Weights of a small GPT-style language model, trained from scratch on English Wikipedia: MLP 512 PolyReLU, rotary positions.
Each number is 128 + 32 x the weight over its row's rms, rounded and kept within 0 to 255. Layers, rows and columns count from 0. The size above them is the row's rms in percent of the matrix's.

# layer 2 MLP down, 96x512, rms 0.245, rows 83-95, columns 416-447
size [ 99 103  98 102 100  99 102 103 105 103  99  93 101]
[[186  90 183 123 107 101 109 133 133 160 134 127 119 118 145 159  67 127  97 136 121 131 127 140 126 168 128 148 126 180 125 148]
 [113 176 137 165 129 182  77  95 171  77  52 129 155 120 156 135  91 126 185 104 125 121 130 176 128 122 121 128 129  41 126 124]
 [144 107  89 110 199 120  70 104 148 114 245 129  85 119 133 128 151 133 110 191 133 130 130 103 127 115 132  86 129 189 132 128]
 [120  84  99 132 131  72 168 113 172 129 172 127 152 143 138 163  99 132 109 195 126 125 126 114 129  89 139 116 129 135 133 124]
 [ 78 130 153 127 108 150 151 182 100  81  56 130 142 141 147 132 207 129 203 119 128 122 132 189 125 112 131 126 129  89 131  65]
 [213 255 141 134 139 159 159  57  92 200 161 130 120 159 133 152  54 128  95  96 128 128 128  32 127 133 121  99 130  42 127 170]
 [ 85  94 107 168 144  75 156 126 111 104  46 126  53 127 174  99 233 127 118  71 126 123 129 101 127 121 119 164 125 123 129 100]
 [120 122 138 134 152 182 135 103 175 157  85 133 103 132 145 115 108 125 148 120 126 123 129 136 128  63 126 115 127  64 128 204]
 [177 174  47 110 108 109 115 174 170 176 183 129  59 141 178 116 160 130  97 121 126 126 127 187 130  86 128 184 127  92 122 233]
 [100 157  77 175 149 121 135 105  83 178 118 126  95 141  94  89 110 126  86 142 129 128 129 123 124  82 127 180 126 191 129 137]
 [133 125 125 144 186  94 127  76 153 186 137 129 100 126 165 122 100 126  39 125 128 125 132 155 126 162 134  90 127 119 124 110]
 [138  86 144 166  93  31 111 118 156  78 172 129 144 130 105 187 156 132 180 170 126 136 124 172 128  88 134 119 131 150 135 117]
 [ 66 124 105 133 117 147 123 120 162 182 111 129 138 106 147  70 154 122  98 118 128 124 127  36 124 170 125 106 130 187 124 122]]